Each number is 500 + 50 x the weight over the matrix's rms, rounded and kept within 0 to 999. Layers, rows and columns count from 0. Numbers have three digits each.

# o: layer 6 attention output (transposed), 128x64, rms 0.0791, rows 20-63, columns 0-63
# v: layer 6 attention value, 128x64, rms 0.0931, rows 21-63, columns 0-63
# q: layer 6 attention query, 128x64, rms 0.11, rows 32-88, columns 0-63
# k: layer 6 attention key, 128x64, rms 0.116, rows 32-87, columns 0-63
o20:436509546521559457522502474530505483464511462470482480596439471445457573482509490566529445498473493530431562562479413550537518423513562537507536495483482473490464482452535460512562472590523462
v21:501463561551535496483540520487457499389488480443578527532533457488474515479477610509447517517468552486526528491448497599429528563507494491556506454504504486465403553521509438542402426431484432
o21:535558533587434527509523496556482520535460490493446506519498495466477486474505357500482460485509440549489480449576511479471469485427468462428531502523500524518523533510477532426600626543534540
v22:491489505566537480475532374527459499459449475473522497517444500407593446518477491489527468533480567451473544448399513486468554457460549547514484530534493523527419544472499545556463559461528472
o22:494520562482485560496510515494529484490528527563515480527561541482441546503487512527431505526466449511552441411615498456502461596516536422516532513486503434501555521469478471384513522455457516
v23:549497415494579509461495512355584533468545543530521486537509477571425528466648571493429414454518573521497424483456422440541593469521509485517359485524476545426515474538540495540455470501527563
o23:494461495462483525580576521608535485546533479455416419596478543494574541494435475518520470484533514468509552435475574566539406407514454495508512461502536476546481480492493509455514475551459442
v24:424495518509572515529496492529441534513512471525443528532491438452508431528505504532527357558457550506509562486523467490523487506514528576532462455579511536482512457477470469458514472539455573
o24:569551527542439587466438475527534577504497569507505571516503521465436496489541531506477521486548435535470502470473599449488532470535455397531550511387452466526520476514516472544472535443531439
v25:406523505483566477502452471515452547476530513567494408537562502463469506517484536474433476469477505462437486515518470470496452570583528516440448405564481564522498440510512502626598581522559448
o25:569488508500469606527526472487503443518515528461486606504532470527601532483564486563560498509442478527464452512463528521504424410390517489508531566453554395493512484451501401503519504552431463
v26:480505497559492481549524548556486519429549491430492500529488549553445514498502504554499539489416498432457461549530510555499488472478522566507478552556485553447492460457488489487464558481573517
o26:516542436422528513461506448577547480481556539576457504433565507437508490439550539452478464503463502464502519426513469515544541509450466446505578523511541448452554541553476496488484489464547499
v27:468581527586575439560452462473444551509398475500483565386497609425564556497429436477483513517498488471497490515553456557421521546583590491626528490524438516449499504481447494443533535445521394
o27:564509488466418511475601501531492458451518549517553496549489419510453393522484560587481540543535597488463542468537477480506487475434515520424452523475550405475464473525545501453471563551455563
v28:528499457532506453494408484440536531559516545478515474456593504503436453483521457502524489450530498585475530522481402483480460432464487496529548437517509494432450418494556472564438470459470524
o28:498482574441441398526498524585412445512494449441454457500484561495493549488548533536555503541443521400554462435531543461475443523502480493569517530486401520553490528527522530468564535527464503
v29:554470366530480492441501494525437531547508555534533450534430488527484487479576468505585449385488525416508493504543516499528535589505503499500531512538502432480472517441492504538492521582501472
o29:465586538512550434545441492492534486517490524452451508462599591530494548496491533525505453606475513490467427428457536422345484400545573440535438539470615492466557519469476500528489504540511510
v30:414495543489480411471483511495544476515510497541514477522572537516460546497476414542451560494473480498446499526479497495518470521455503491427498453560455451524538568491590514492451439411480463
o30:602516513553526547540534543471466566459512518543510513468444470526538509482503529466541419516471483509555472485472481501517470517455417531521442449496454538458431475471521523496553534505460514
v31:519506453454511481496532525563473492482561502483481477392464600554560491445490514557514396512504481512476473430584475421447541506491572475526496492413459513465474552501518535537519512496518446
o31:511496450498565458463500505394505545506454482544548571553493449452505432513544444492476528476459498491445543547443526609496475523526513480585424539511573445570513480479522501433476517517509498
q32:489459454532574584506541517543469467504556453510508516506506480520493464541510456535526506418511454474503496550453511548491569587506483546476520540491506494489517438494470428481578505433441503
k32:599493498535458507482477488483501504460427517552516512558470472464500525524472523525475507503462530497389522443537454526464516489517516453536513504539460480508535536470545509480463510555556524
q33:590515578484528457492498512431530481482379557561408416570473530469488524551532477559521471476451664609481558384507534444398387366494517418632463555499535496503578472464543607447488517658495584
k33:376563508481490544600390644519552412367438599529519543537418462530432445383561450461432500504427475396469591455554484552445442327519641410619504534425573313533581531572460512563391596462476526
q34:538492480462493558491491533420538514472469555574505418519517484490464451437560444548448465505394586419412550474606518538457422480479522467545523516475494445547551571498499546564459566553492543
k34:334486546536458594587379548481581509357386618488481598644435519468388425373515525574502550531428524421429573454503548602464446320571755455650547485405596283570562503513457478590419612457581560
q35:536471463464484541469511542580526457459496457570508454426578584529547466487456471563555488482490429393507493482427535502540549542523513498480575400538443545517431421495495439523475461441447532
k35:454453532442527481543462503561499444428421532546528458545454445507466484372528493523479537475552538476461594460581548553459498342605637443551466475512536406509597525527425480522460500454509546
q36:469398503514530509524602485574429529483549486544467510464470484570492417562507533496534482335536484558496435498471441512513591647543435522465543539493486497453517504504486439425503540387437462
k36:451451484475541466504535531506437515602521477460464562519438496499528489550503589429500452463561568421566422585439523508578544548432465565428458495499496597498435476512543439609527491425476505
q37:525539547438558504476434527398555455485397547569459391502486505480447508442502412493506464589464571495431588440535537511467419396482534498550489529556533518518540495495505568504488494627540568
k37:420514499388476516551483493509483501456524530524530474518558484457468511473529533457468535517549542425616493491511492618475442405530572492543398491452545445529553456527485544502438530500468600
q38:497483546455523534495468500404550471384388563599511447520485411494484504462495523545421479557396603508460533477637505539452424418492520451545523568485506430573562549490534608576430565566468567
k38:432547458464588523471485510463564519437531504576505471550470500441498499422518525535487437507495467441375548452520464540483487469481570491541530478517551421526540501520507505558435532482573553
q39:514556560467524522517459522459514377438341529497519533543418494439479487459494498471476496586490605448524442404484527480445477487535472468572558501499592521479532519463595615507402668560483555
k39:532497561532417490494584477486448521610462493478474521489477467437581511582496483544536480423481508465470476577536543446487523552462439539417447526574428541468438519522433426507593520548522421
q40:517543483475503553529548516447462517528450520547574467380428536534512510510525524452552481431460482481473478426532448492508406397492619444484510550498513494445496529485485429505524537523485524
k40:565388469514516474445521474469485465462554462527374466488496547555540495536494529516483583470491451469540418545517528435479563508476413547510464483521581464557538455472516530554549421479475465
q41:534515529501449449593537561563482450545517534525475561497440451544538453546552433436466482472464480622499462500521521499495515460526460496514439532480582534517478502494530445507471567510407553
k41:602469445458498503531510513438511485498499518492489493455543550473527428425529507545535495476448530488472564527571540460485501549468548512581489515501510499548479504472571448502545525518647474
q42:490488544360375454527491512459461546535481539465556528500504526493495466502469517553471510514504445470566529510478504520567476512513517506474451564426426443522471469553460478439472521487606460
k42:447525439523539517507464467557396486513534516512402446500484421483501478536473554511502513487514463555498475514498418471439535535499499471514476418489545515481439472504528528547462543513534563
q43:376536403479530468546511450502483506505540503477487547395494483503448507572486521424505559515524478556481443566482484458517528542502443485496394476616383468464481558516487475459516580412424544
k43:509548533439506579549479533508528531397497553540582517572478479480470520455499476580472439382406392485466528433530491480393516438533572489558517517534578346493574451489587470564347509515538556
q44:523428506432508473485535553473505583436487481525495524463591388486459519462505476433569482474579517500417543541427499556464490569617508495551540554502520575481531460492550449508463411421540433
k44:492556441540451558549552531451510454535590506415569550515480441578490467500438535432509511508511514512524453442566408452554463489521481545472496531447489443548503512543471504487568434470525547
q45:498500417448521511469487487507510592552554498490465473541420496498513546466510464513524419529515445550497484530480469572533479488593487475537428449497542549530419524466458548555505500462497481
k45:494506574541484474508528531515523478403512491544497565591557520438528484390429501480481528472507511443480481486510460459522467451491478572560493446486460589467549514505474484463423574489508505
q46:488462523476415563504596538432563569466457414393450478534480529465516545527562472549557510455497502505575490465544477489495481495569492488518473562531514389505505473547524635524522511552448572
k46:522544439516450457534581418539459494548495534491518519472464584493547475592482497486517415471516458594527438484484549478501646582460475512434593451537468562513491475432527483523524398477519459
q47:613489448479458494409533549548403492502564490489595516526448476551511515503504471512490575501519525467549465595444481501535418548558440503509482518505554422511481502500558507491504465478499523
k47:495554498546411542484510507497511424544483492461431501522484538489525496521442561495433467480520502532429549412463542502492519431497606432560537509457464481514522490518483504520460547578419484
q48:519518548514577604479587547543411477516509546497551505482565592465549351494418504456512490457546610550505488497413520522497488497503462573520437398428512477423457505489490443480519540527478463
k48:519432456469473602464571504464511439515493505559440554528508459398503550444587500517506560519548411479475536459511517587479533504546546424471431439463464470553489491550497489498494516531513475
q49:447487519575543440467505543536443478540535474477466540469479588467530542525469508555505534510422440467479555506508480452506506469500585486549493574529487441544397459521541461523504514441453466
k49:526547509519492397493446465503475501505518479511502456404398605523520501433453495543469519442479509541536468609476507559517549498553587493446452534446504529539529450527485524495512508436541538
q50:480488430451463576524536532531495538559489532411508557467394428460425504455505505492556570482491400434549542449498518450498564517497484580524411437452454493481477500491602484483540384532551517
k50:476530554533484492529412518489462466435507498533487574489392481542545570534500461400472433528483462464491558503550508608471440455510528516571555518492580526392565424552443533485510555467508418
q51:449528517481476453519492516466492378523483416485594488494576447473502605588496568454499402381492580533486453488447524456590585557504555541476508552504561500561466500477505507519481471522518453
k51:462574525527510538532540550496546472428453529496514452439516495464423402480487520595525526565474451453482462455539500614498475474495557502524476499489660382519480541434461433545496457538546549
q52:570541468526429532591494493414446414508539515473514476541525512482407485422474450587503576516406539466508465482495528522503455378557481559562516580497484548495539549581533557545435443494493544
k52:509475508474518531509528441527430512547506450388474528465509510540471519489499528427423474487566503491531520526439508527544566529443477475534539545505547475387506551518508550468501399575523547
q53:574466562500493551540537480508478541456446465443467496543450482568472510507499612459412536507484565474529480496403493475518470552504512503569497508538439542414483488503478483511505527579512486
k53:587467574477453555420535440502414446482511533500517496539476461444506501540495422469563448536508524488470516527514450473518571493529496444471552495515503433511524499480500458546536544533456518
q54:493569491463546495469451511466481477478504475497458480450447540584500556544536450484524529533436528497451521466512512503554547501516396576439539533546576443461503415533442416509580508431508488
k54:458523459541510378578435440533620445435480552530484540536506513465480488510531427541535454472497461447425520489480496496496478482435579442544429516515501405560516521493403515482441461488528513
q55:457529469462459524456490534539520500479472622518460510508519416526425518436511465513511543513509600439534550503419541368492447449548550461423419462466513515454492547537466456513484523478485498
k55:499470525578498537540452493504411422512559443499475418525590520494494565508457476438513528432506495557567433449549500573493478500451511535409492517563476505520480415458588519482594492599504522
q56:544517452461556444445483541405660518453491473479579544488435568485487472427464518503449451547465496453459489483483495544467467447402558551525431584506484522499522544506587481574497522502490462
k56:461488567570501472490493516562496480468521521459536599448486485609503491490591494456478497454515449520445483507466507428539513581572450522421518510425521600521451505499447465494550469590476470
q57:509580479471523591510529507495451545541456444475447567558569424564420507444509628554495445555415453482513478443489514505471464446498486437453481494499525456516554534434500460511478469582455510
k57:483466610556494443474561450569458476540504479452541502426467539556519567560428419498472453487532512528616450505516482400599510586484437474523457466511489558440461516471527563535616514466487406
q58:511440523511519548429440482583441489621537497450484492407499512612435483483531462417501552534599425518567454480471457532486563544475491554464493550473501490415492553497452478546507480554481469
k58:379495554485498579556470465481486570403502534538509379537468529457543464536610457491467547490462466423457565442498516542465436420477530455602529501433497405544559495559430534540486607506532505
q59:549540488557502465442570452533423500484546534516445508474464496494524452522494474509617503479488474518561478550488527445455546543450474436517484549455487482510486417406517505564573557477503486
k59:484413462449480452469465531483513487520446451572482480462523568420473508495467503533497482487420519517456485465570505542498546446538594554480468459505495449527605598538473519456489463499648463
q60:541474431522488497491466497475468386536467517534488394557515572474539547448540458423517424500493523535526525458404580475440487488494561479544531502533409453505546504488582553486529544506544535
k60:552490569433476487546534485491464530530525456454498496352488438413522535550519529461466585500552543487482482508472500477469531462493432513456534482583513580557489523525501410438495442512466417
q61:376438566510498522474549537490464491530558445431595422473506522456465485530512579529536507549530448479531462599497483524468498475547424503477463477505521539513587502487512440475565510428508379
k61:389498450464526477493479546510495512490497565496471506526432484472457607425486442496425507444554562484451532503510579571397462442392558429525597485525554373520486563499471551522520535494491532
q62:586479538456493487559453478515511508454480506456527443475508468576427520485394408503494565473495525513559581482551468517449428470420553524466466390482553488535476442462525538554456537496503459
k62:601517465572556485554559498536471515571509430563487448484541536551490553591552489506516504477539491490543508517483524487547474540522527492451567455426428555413489532351475481421478480475469491
q63:388524433433447471474483569497474487471428482551527466471504490505462509487530532529528477483553583548561544477502444511471434531443503516552533467450491476446513402500498538541465558670468511
k63:543492493449540472497544496493447492511545473450541456490523490439492500612429499526561509465508462587491543446504590513518510604512434501449489484440502531528500580507475486498504463447426433
v32:442543588435511577437525510593491427563567416467415489566556488569612508422564468546530543482530506497493433461576441517549453446386447506395471469593593478481401618416555581607557449543389503
o32:467421524545441440395468448545394487591511469429513518558425505473596517475454589645583530496526539396526635521460474522523409341486489405466512470556568409469470566538520600490365605651502422
v33:496508582600443491495601446528541588443574399462502468521486509537419615404546504495525470426538493566412472592556439467433430497545598433445568515474624507500480431532465482472498456469408545
o33:444469484516366530476543498487487504448461464476510632565410455513416594499518453431446471456512549553467449527479492610503406581451506502544561534487696474417482670446425526528608499571439514
v34:482505530418535468421481453461527477571515448481573453627487470580637605536553488580561467501497557525516471434430448619540534490597510550449536652441442510505520513438533417493419571520444460
o34:504500433571473438553434549468372515501532557554416616508584469485603552503479451620530563523463500595484414519441469663483500478386418523493389552414540457468579424604499508563328509553418502
v35:426418431415510468467560476557514531451434429560563534537542495453446526599425424454485499441517581509488458512529559553486610424493531683473489533458612454438577511501527456519543518461440556
o35:524538440535482559424423509549514474502590587450525549531538529450610515372502369485407487451585558512382471558505585485541523398458548658463480506460523487428527501568546497455476468505486426
v36:549562594483473471410432439619586576527405510456534491453563394507440525489518498501424511455468479544547481486418497482473419447478437440504483476609512588433534509574605478552455470617527554
o36:638546548538412477410553502538526512560484476611464483470419395517559478531551500502541499421493416523576486413508449528481570638442526428512480449469432506510490457452556580395496577650472438
v37:473508432517495493479601492536542575548486504536509495443459422483544422649576423644454606379425422493479628487457396507583596482538528402476566487583484512461474446392552422591475525528584520
o37:661370436539385497532506515564664486533507496625550527543469337492453411563490452578493452502543397479454578524459534528544584528457364547482453559509523411580411396455512423617424635384514589
v38:444521516560451547543398544599557437525442451566548566501539521509601534466496429505560409537534507468604489583485494427515474412529550585478500452435479476475437491539397493544468516446491310
o38:482543559515561483493352460500480537530562459568469419453449524435503552441402565522474403642566462644589431573493447422548539447455427534461472464425549507484506585457452605508524519558574392
v39:520564501523531393594557519492487446398441490458547513535454358490466444430562522610451517506462497546552537438443447506530535495439502558489446546540451500476534507625413529524602491431429561
o39:568448473518500481494614507480556422498525640597443481473489365530520539480511603427463503427518555489506519605528457456527485386537382537494522450422436446418552505594452491508555416527515619
v40:486445531429535483555553476516553508711501583494509490532451557550583492463450516416463533471457472431455454479415547555592464493354520544515528468445575581478534419557435466601478490448445489
o40:493555487485544416506520449409588499517494482462485426514519507470629523560499428376544471565497527351558599419407593627534466447447445534556434554560532526494467541493503525435403539524559504
v41:551343453532539474528519403511506503496470468604601479552501466523434686548493395450407565438412515447473517421654457520476499586520467444509528392475595533525511474474531614440484443503441529
o41:506421433518566580518525522597512508582519479374474505602489501386476461582542339421455511484483507442430341368525543525468440615551452491551685488502478536480587507528528543461425556486561528
v42:504447466584536522458434560438413504387466598467613504508485429401536542484604395479495407494452457581561550530425452592448552500445560479453451624527589457407483510470502467527554477444581405
o42:572509464361653519443390484405542503473475518605437587558512497481589410485511398502484506409602464648445463658453386521584476448635566463563497557390540446493479509484435517581474446422586504
v43:534492555519466447414499607529562580576463521467536414567393528472466488460443512545426493489561569508576448394421460495452465389469415520403577510538574425570442503471442510341527459572517495
o43:470529516555519476549573581615524482500427430590357493537346472310588491502542525469468591597409548542598507529473405601465473440509508421469538467473541428532462397474539452424657634523549436
v44:349408397405400521604549507466489482507474573563464560396449466560481444414606515516602535560530495451544397424448443540466466628514539486498550494474472542521608441422507412520457457574512605
o44:493601471489460569606470487530405507453549485423523525440594429615471493616392527513466618384462413397572588488475547530476605620545387551444498534533590373512541507406552483492434428373420617
v45:474506475485538427504537421526468463478506615550472452530481476513505497539627486530413434538457542538434480514490568372644504506576473562558476490595565475522537602442510523457494489576486400
o45:527433598435415330612490473545559471554489542525540570519478534443542443428449506447504522427475627605542572443528517428528523491525515481523571418507420464444654559620432464463446597420480450
v46:408589456605520470510494443415391551625504478488557502492473597459484477408463483516450553502479522541475525502486451567512551493473521517506480473451483390487500603475448450592502523551440641
o46:451598470563574505341472443401580550466492454429500685461475490483467476533480502438493479579487517475470540600500467545544492457492511530368454584586447531496521420555508477477468483511559546
v47:545465501493557470525490472524420574490543467506543536582557463414475536561559472512563603477555552513405525491462393631490351384508521411477382508500476633519417539473421516437468550432601505
o47:542440312502584359547540442559471525467473492418523517473360456527580498497513437586576489508495457568446426461523371468522492472460497437533585599517567545584375586546626402515489493573540597
v48:456471545504426580437404433450495506518528579424510556450520538467412548504589512577438441491599509490463452506570513382474601313448528554489523343498555615453436477404545539570540583495486424
o48:409586518610520471499425490584491582441458519493573494523328464599431412553366471462507510475653515590462513536465491513352501386587467508508363418629509580467496524452490619572582616472479406
v49:531494431392417545556452457527496527440553537520546511569440460512540511467425466446581542435449529548470547477534472403586545472561660485382474429491522590570428484449411522503558435525503514
o49:481492415469493486574402379607511513581519429529484496602387508555413464470616424472534507502522613547530621441502460484535499519532408484437577435419626420472419527507443592561557467514465541
v50:461420449469480488505512470565421463468588453550557549476486600533475578431503470565429354550513472591553533445572521497455391487501468357500478631496448525549545535483520452416592498582449537
o50:491595518481416441446499555569334396472460450469436482610571578524462626450483582500524510592511484504506351380617522487477526599560579348428596542507562395467606459553539454506470531439406516
v51:586624406446405469566532404493520569431586524464562421482555499413529503477553497513621487560563495484431576469597430523440563572405554424525517488495455505471526449392499487448409501547453491
o51:500520375509364608510601443452545525475527486437568493507516532684405454513585492526525428508547336528536502465427540497538537458460413356462592546409518496474498583599593534541577459456394500
v52:510589387548472582578558481411441517539464518528480443547575453473586565428542459456380441565460540491439514502518415540453471535519437381496603523439429504525503458599490416393491458556453488
o52:530510499473479575486520478456564445428479479451521595515626534446555466550548595476452431650426437600529411344478440499522484628468473315475548514570529416524541572558373466512437471518548558
v53:529596471493513461441509693499557455533600460500442453575529465471397516530431415522492687457394437570491454546639388569495415539474498524524643551425539489423506462508498480426546580406474501
o53:611346453561482673490631496403445440446454513458498541616450591369496514445640467503510576519582464496493428546505560574436406443473459642507611570498491519553451528466403403418487621441448496
v54:444589416454497459478499444532491404470418438513430544598525480570380424457597493484448415522456538486567559542441636476492437565505547421458517465563465587481416418485512564460522532429586511
o54:401415590557434408504572411522445443482440463456406436501572546545386394638508534494449534452619606491440500547494467406507563721513570478494439498526462469563410529634520495483497515578520537
v55:491592528442425503400479615471447573513511474479452467520506485503409534579601444523435449569587531481527539486509589517461681500563521555471491478379425524514509585506473415505509468540364524
o55:506567522634435517403441552568543394502510462541541574391475580591517576457584501522380653569473478631435470469522472414524418457524486472442377633470377559482514513446452487567509544473487465
v56:439449544470535461482519432506524466634445478455531488540404396541521491490557536515533520587494534567454539484562430492573507488483621430523388434496419495509551537467565451458501365484496465
o56:405572505451461409469553552575457450505596581528531521480465515591482474537531462493586470515519524508485597465481443507456482513509465520413481488460504430463562453464537483498352605527526556
v57:470380484532433561496439535606434509517501408563520490497513464525415522455549525448574440477478602491460497563537449419482597438545481440482547551598522522468554537449499524585581566478483491
o57:432558502543437558500458492599513521523579498525504472530504390482472509623467497558510497530564501581432498505628444475448419518491539543401568438492593473432428563482492555511409547404471416
v58:545447496442535406582585542516444545538564527605521462473441384550466664426466496469524537508584471551508553462560559501624482436600516447476434454550452454408416514520464553496456534599478556
o58:476559558500516403630441523540519457591511543515448494582476408521512491463583494424523467524423461402479548535626440375507468467413446426502549575443503514550525575499490507405504556581429556
v59:487533514523438513474505429476532494560481601608530468528571504586428454522560464464348537379619526440493455513536555542629512521529533517403407593636508470446502590469482423488483520407499503
o59:594535535493421443442367496452507487470553562457585642519441497509514373487534444454261561584487504475514528605592563452552478474522558509504460487526406463580366515642493503463404555547511544
v60:570455495471427575503612544604507486461480506442457551488567444545535515598582568491592444533435519503550574478405434500450479550340559588478474471450479404502563506586555496468499554538514662
o60:546411475527422644487567550446529464388617410518540444477562459508522516465562578547565476418613507470526524511534459492515470505490516562557415595374514400371571509424659456427456363527478532
v61:553424513566426412500406438537441509458551437453539582458500439489513468512610492448510443523618526547542411504596589536506489499514467520509600383477467522461538623519484442524484562393507552
o61:490609499518392456533460570497488519531421600426482633524462551510441533547442515516423487531516526484494450492520501338420495473617519556498545564450484604485442614451601582489456402493452477
v62:495482592441498543443571439465518507500549564582481527371464397479499433496429516418561429491519557486501547461527409561478553516558498429506533536562547492600404570529484557644520454498500399
o62:388465406466556531442431517578533607569614492567535570487429421542561536561443547457483520434404514391508534507557529531528581542511426486561507419483499471587431608487365464650397427454494469
v63:502438511524507465424485487495604508594439496514465449448506446419403600443539562549580513484499511435487595516577528612574383611574426625480455487425418446544518456472512484519575589551430516
o63:454356518528491592494442684454506534467609545485391451477511484470476451445494529470548547389443453500492498488556573557421547448564450537448570550564462612514551468496504515416454588508376564
q64:489581370478463482474499502464481505474617545536445473514536554468477549558486512555547532450414554499463523555454552500533410481504490380445479510480530539597501452513477511446515532578491485
k64:453533501510466508540579501455449506453474566434544446497470480449629509519507423460457482515431505531518518454555561461543523488515455494556503533412549400538460536438520511471542502528570584
q65:461516433557524577493421498603503500563517474422466547520464502490477566433554626531528500636506501447538436512461502561441542506450493519436574503535453493474488533550564475506541405611498426
k65:549528484473511503482568424513513452574681424456431560450564626505450589492542501577548552445578367506481456459446490544442484463465480522487559485548543622490527531503527492453570451542380324
q66:481476465568504487474390457703475461573495451450388507470448488445461524455487540465537509671517530418567476496445482560432559470405485528442529423596394516502419519517561473377556373685467401
k66:603512443608542350469512510486449501578556415468578433428475580566472515630455558556573574522547372479511446600343455474512587597579461552420483503569448656486467465496545391471601361529543371
q67:538468497476557446495525481463444465484469590511458586569520499582544521495487513511576466489501464448530406497562499516508489479462567563504524473485464502427373401484575503536506472575489420
k67:479533423458472542504484407471486504565397529477482516552415541525602511505518549559529534489413508468507537519521425516566494535497458557475487475524541600541445536441532480478520530532418525
q68:449502434599521584448504525646473540529551558451456537552461435499497479522590542523445510636525488490479539546546446631515555492447510512403538554480461509520500593454458512478495422545472580
k68:465457497513503404510488500389525507473445503531507459380573560470418512534484575547582549420555579476494438572457530508487494502539519458519487449518506481525523471505524514475458597481568516
q69:568457488507487488505541473478490550482493481562512499522516472501515472517493474518466507433500482488452524500564452480499497519544465502500500473476475492521486486463495489526462565442479539
k69:507573515460495550484467521488414590493447586409525521597502443499532483444536419393528434495502629514500531499599510437563453532463598461528489584373495410549500511600462558605467522499528600
q70:534499487536496518492455504554451530530499507485498486530505530526479497491533542494529488567524539461511447521463537509487493473491485505487541464535445523510478480540535472489494471566494465
k70:513513492508437548569454512491505604462474556469478507527572461528470497530465472464481455499506564504610498496550517498526409474491558466452488571472498469497482483522461570590554483364527577
q71:506563492446433512437479551549456439620519475503471484522468554555501506370447549527563568621569528558513434556474499488562452447520517467433472468543544495436411450469526496490401458510499485
k71:473472544517468517519493575483460506490455490587547577556510492453509485417515395507425540528431526556462591477481517468486436504465452478495464517494501450493433513436523527529472561596447538
q72:484483419505512534557501525450503500524441454502558567449456431532513486492582394448414535480519494549541564510535474479433487520567568558472454529544552558520497394527478501588468469556503506
k72:504499398449499500485508554420510593457462443578569586511509552447504517570514465485460510496434531528481452480493463556518587525528464502488476447533469543404527566473443505582502447456579539
q73:495439524559368564524529481538450487595497546509517534488507525475436532475561451437519432528496535515437548409477642630558533411433461589542461515561493490399561418524404564486515481507482507
k73:532497457405535545487590503477565413458496473549446484561512523362462453543450464556511501511574555463417591548544427489472395447502397538598445555556546499510544486514485517534550458397489580
q74:544506621440429578482526529474504550468515469506460468470433616499487419596511439537502476536520528459558545409504533460479481476435514483551435470518456489454467397499499495455532525480513581
k74:531479515486441473420566487526571489527470474501532460454425530533529504549429503559529575599532411514517534564490550492464545469558498463462493505580464428515487497556488507455546484525495548
q75:472484560513518473507517570591538422586467597507522489526446479497514457388540417472504491545465499452478552570515359572409497589534499523559498505530508455566540492492464449503563438498492509
k75:519440414514542406470446546518454488538573568526534449536480473446469491482483498535544558345424494406446481521445575599513526471542462479542501495527452462515441456523477446539449498538556419
q76:489549491564445400641497480521443505486490503477519508533385497530512577457487489452449513466475514527530548451597529491468452482510512387478426469484501477558463469440582545534461565418480516
k76:494514511458491469546526494505405539484506490567434567608482515527480464485527556509504536602551384448478476505486461455446485513596482475468512431511501593491513485427599401518488366502467448
q77:534526498537600534500591562459544518422489494519554367415515546449490528574477573452459482499485481486432457547511527567477519504556537518487573546510446440535421529403434523590500556530495551
k77:510502566499508603578481552488563492533468438558548519417577531514431462529536597510556454530501420512560477536394511443532568515474489478489494499455493584512460439425493532429443556434438475
q78:532414539535401448442634489476476429538449462469435485554490514517467417468439478543524580534594433428467478551491483575502542518522522497551525457456491521408487522456438517516488558602542521
k78:474472512532463380439501434472550520512480436553493542551507531468518520532497566572578474529475486576461549522591606496494494487457483457417436448444559516542413361542514484507482611508464498
q79:462568552474515512522564523529516470511560485384474567497467498519524555503448485510534461493500597368504554535533567539484546511429543563477518514397579438490483519486478481457456386527546500
k79:390471472513428513523470443497555486518566492505497404537482486513554449452466432550535517450514462486412516494494500504554536532524490582501577480555602446551473539461526495481532545569556536
q80:435416478463555542559541502531510572503423419527548508537455453512556563545448503490526533529520474386434480494513452498530445605503499475480511422434432524526581468471495519449567530479540448
k80:492478447577488511483586516480445530518487559504589463530523480518452454471531511457518529501453529428541383544531506504453519488493537539485557404450551522547487423497506576455499422489472443
q81:586454481519554514542518624610524461556465471498492508489608489552567406520532518455442473554496496520537468453535516457446525530490511483482503452465437509466444501500477501470431548437524484
k81:441504554523470607568615507520478440490410492521585520530434540566483467526424566461466462477442538546519462521474539496495550445566420449544505490483459520543392486523540472490457438470475477
q82:467451549538490583564564478481530501516529507447475403545569424466518468425492521437611499490470429528478461446441502558513595512464493509541463564481482495505493511479567460434439555487444554
k82:504460487577513503475532496486489364476509546500472565538572449497464567563418560515429504517507446459523473515453523458570469524424533505470591552508562550535521506523474455528472514439466532
q83:453550459455380478538518494492498474457478571515534527544434487515585441580457406459503463547527576658505428469518447519465498560540556492565551511442447499552562463505472490499456533421558541
k83:480444435556450485466478466534525475545516482494514527497569546667530478600464515580480457487504452523520469543408410533430491521592502468437552466462392553471530510541575471535522381513436516
q84:454538483466481486512529520452559455499497494539399469568467583427433433533514423531605516507532548467536458538519496605414459527582536512410457567479539487500468535431512453509523483613498550
k84:510551493536517461453406468425463468542517473587487506506489526536477567437487500572583459524500375505401490530531580542473519504416486424526524541482460449508417513484437514482632525547516527
q85:481486469412546527434493493574575464475455512493495473534480501517450522499511526486515537559480505596475466503505550500416548407507472496453473428536527526486564531512534549450473491538473538
k85:507467474566510464508465581496576500489521460492455535545445484573556580442503522477466547475564571522451477466528545515456471471375538513519509581564450534466517529520535548499536512501510452
q86:610540552529455409458570507486526567473500546543577533576433462443497573398513468543499499425576468494465455459486539504505466585490437465493532542465540483516442579442501529478479487556496501
k86:549551512412558461421490379503423575512581477511482615429478439488537453511528570443530506518547504532453532556454531382532494491520494411447551582432542492552486492522514518511500536537511463
q87:528509479472503498480483535425469512414544515555549433508515448459567556474459501529421484510481458429362581475494548467479515475498595582478549509514509525523555465510457479519469542531527568
k87:431550461578562478530484525494581500494526461457482572430508545470466463469465537546539535474538451434560471493456544532516534472533460582353473512510518559513540482498489476547572443540519452
q88:499559576397490498555519547479560481523470517474467461549552503533500534514552474424483555537544537535525498436415469456461513501387486453480625422694540540512466538533484569460471426475480577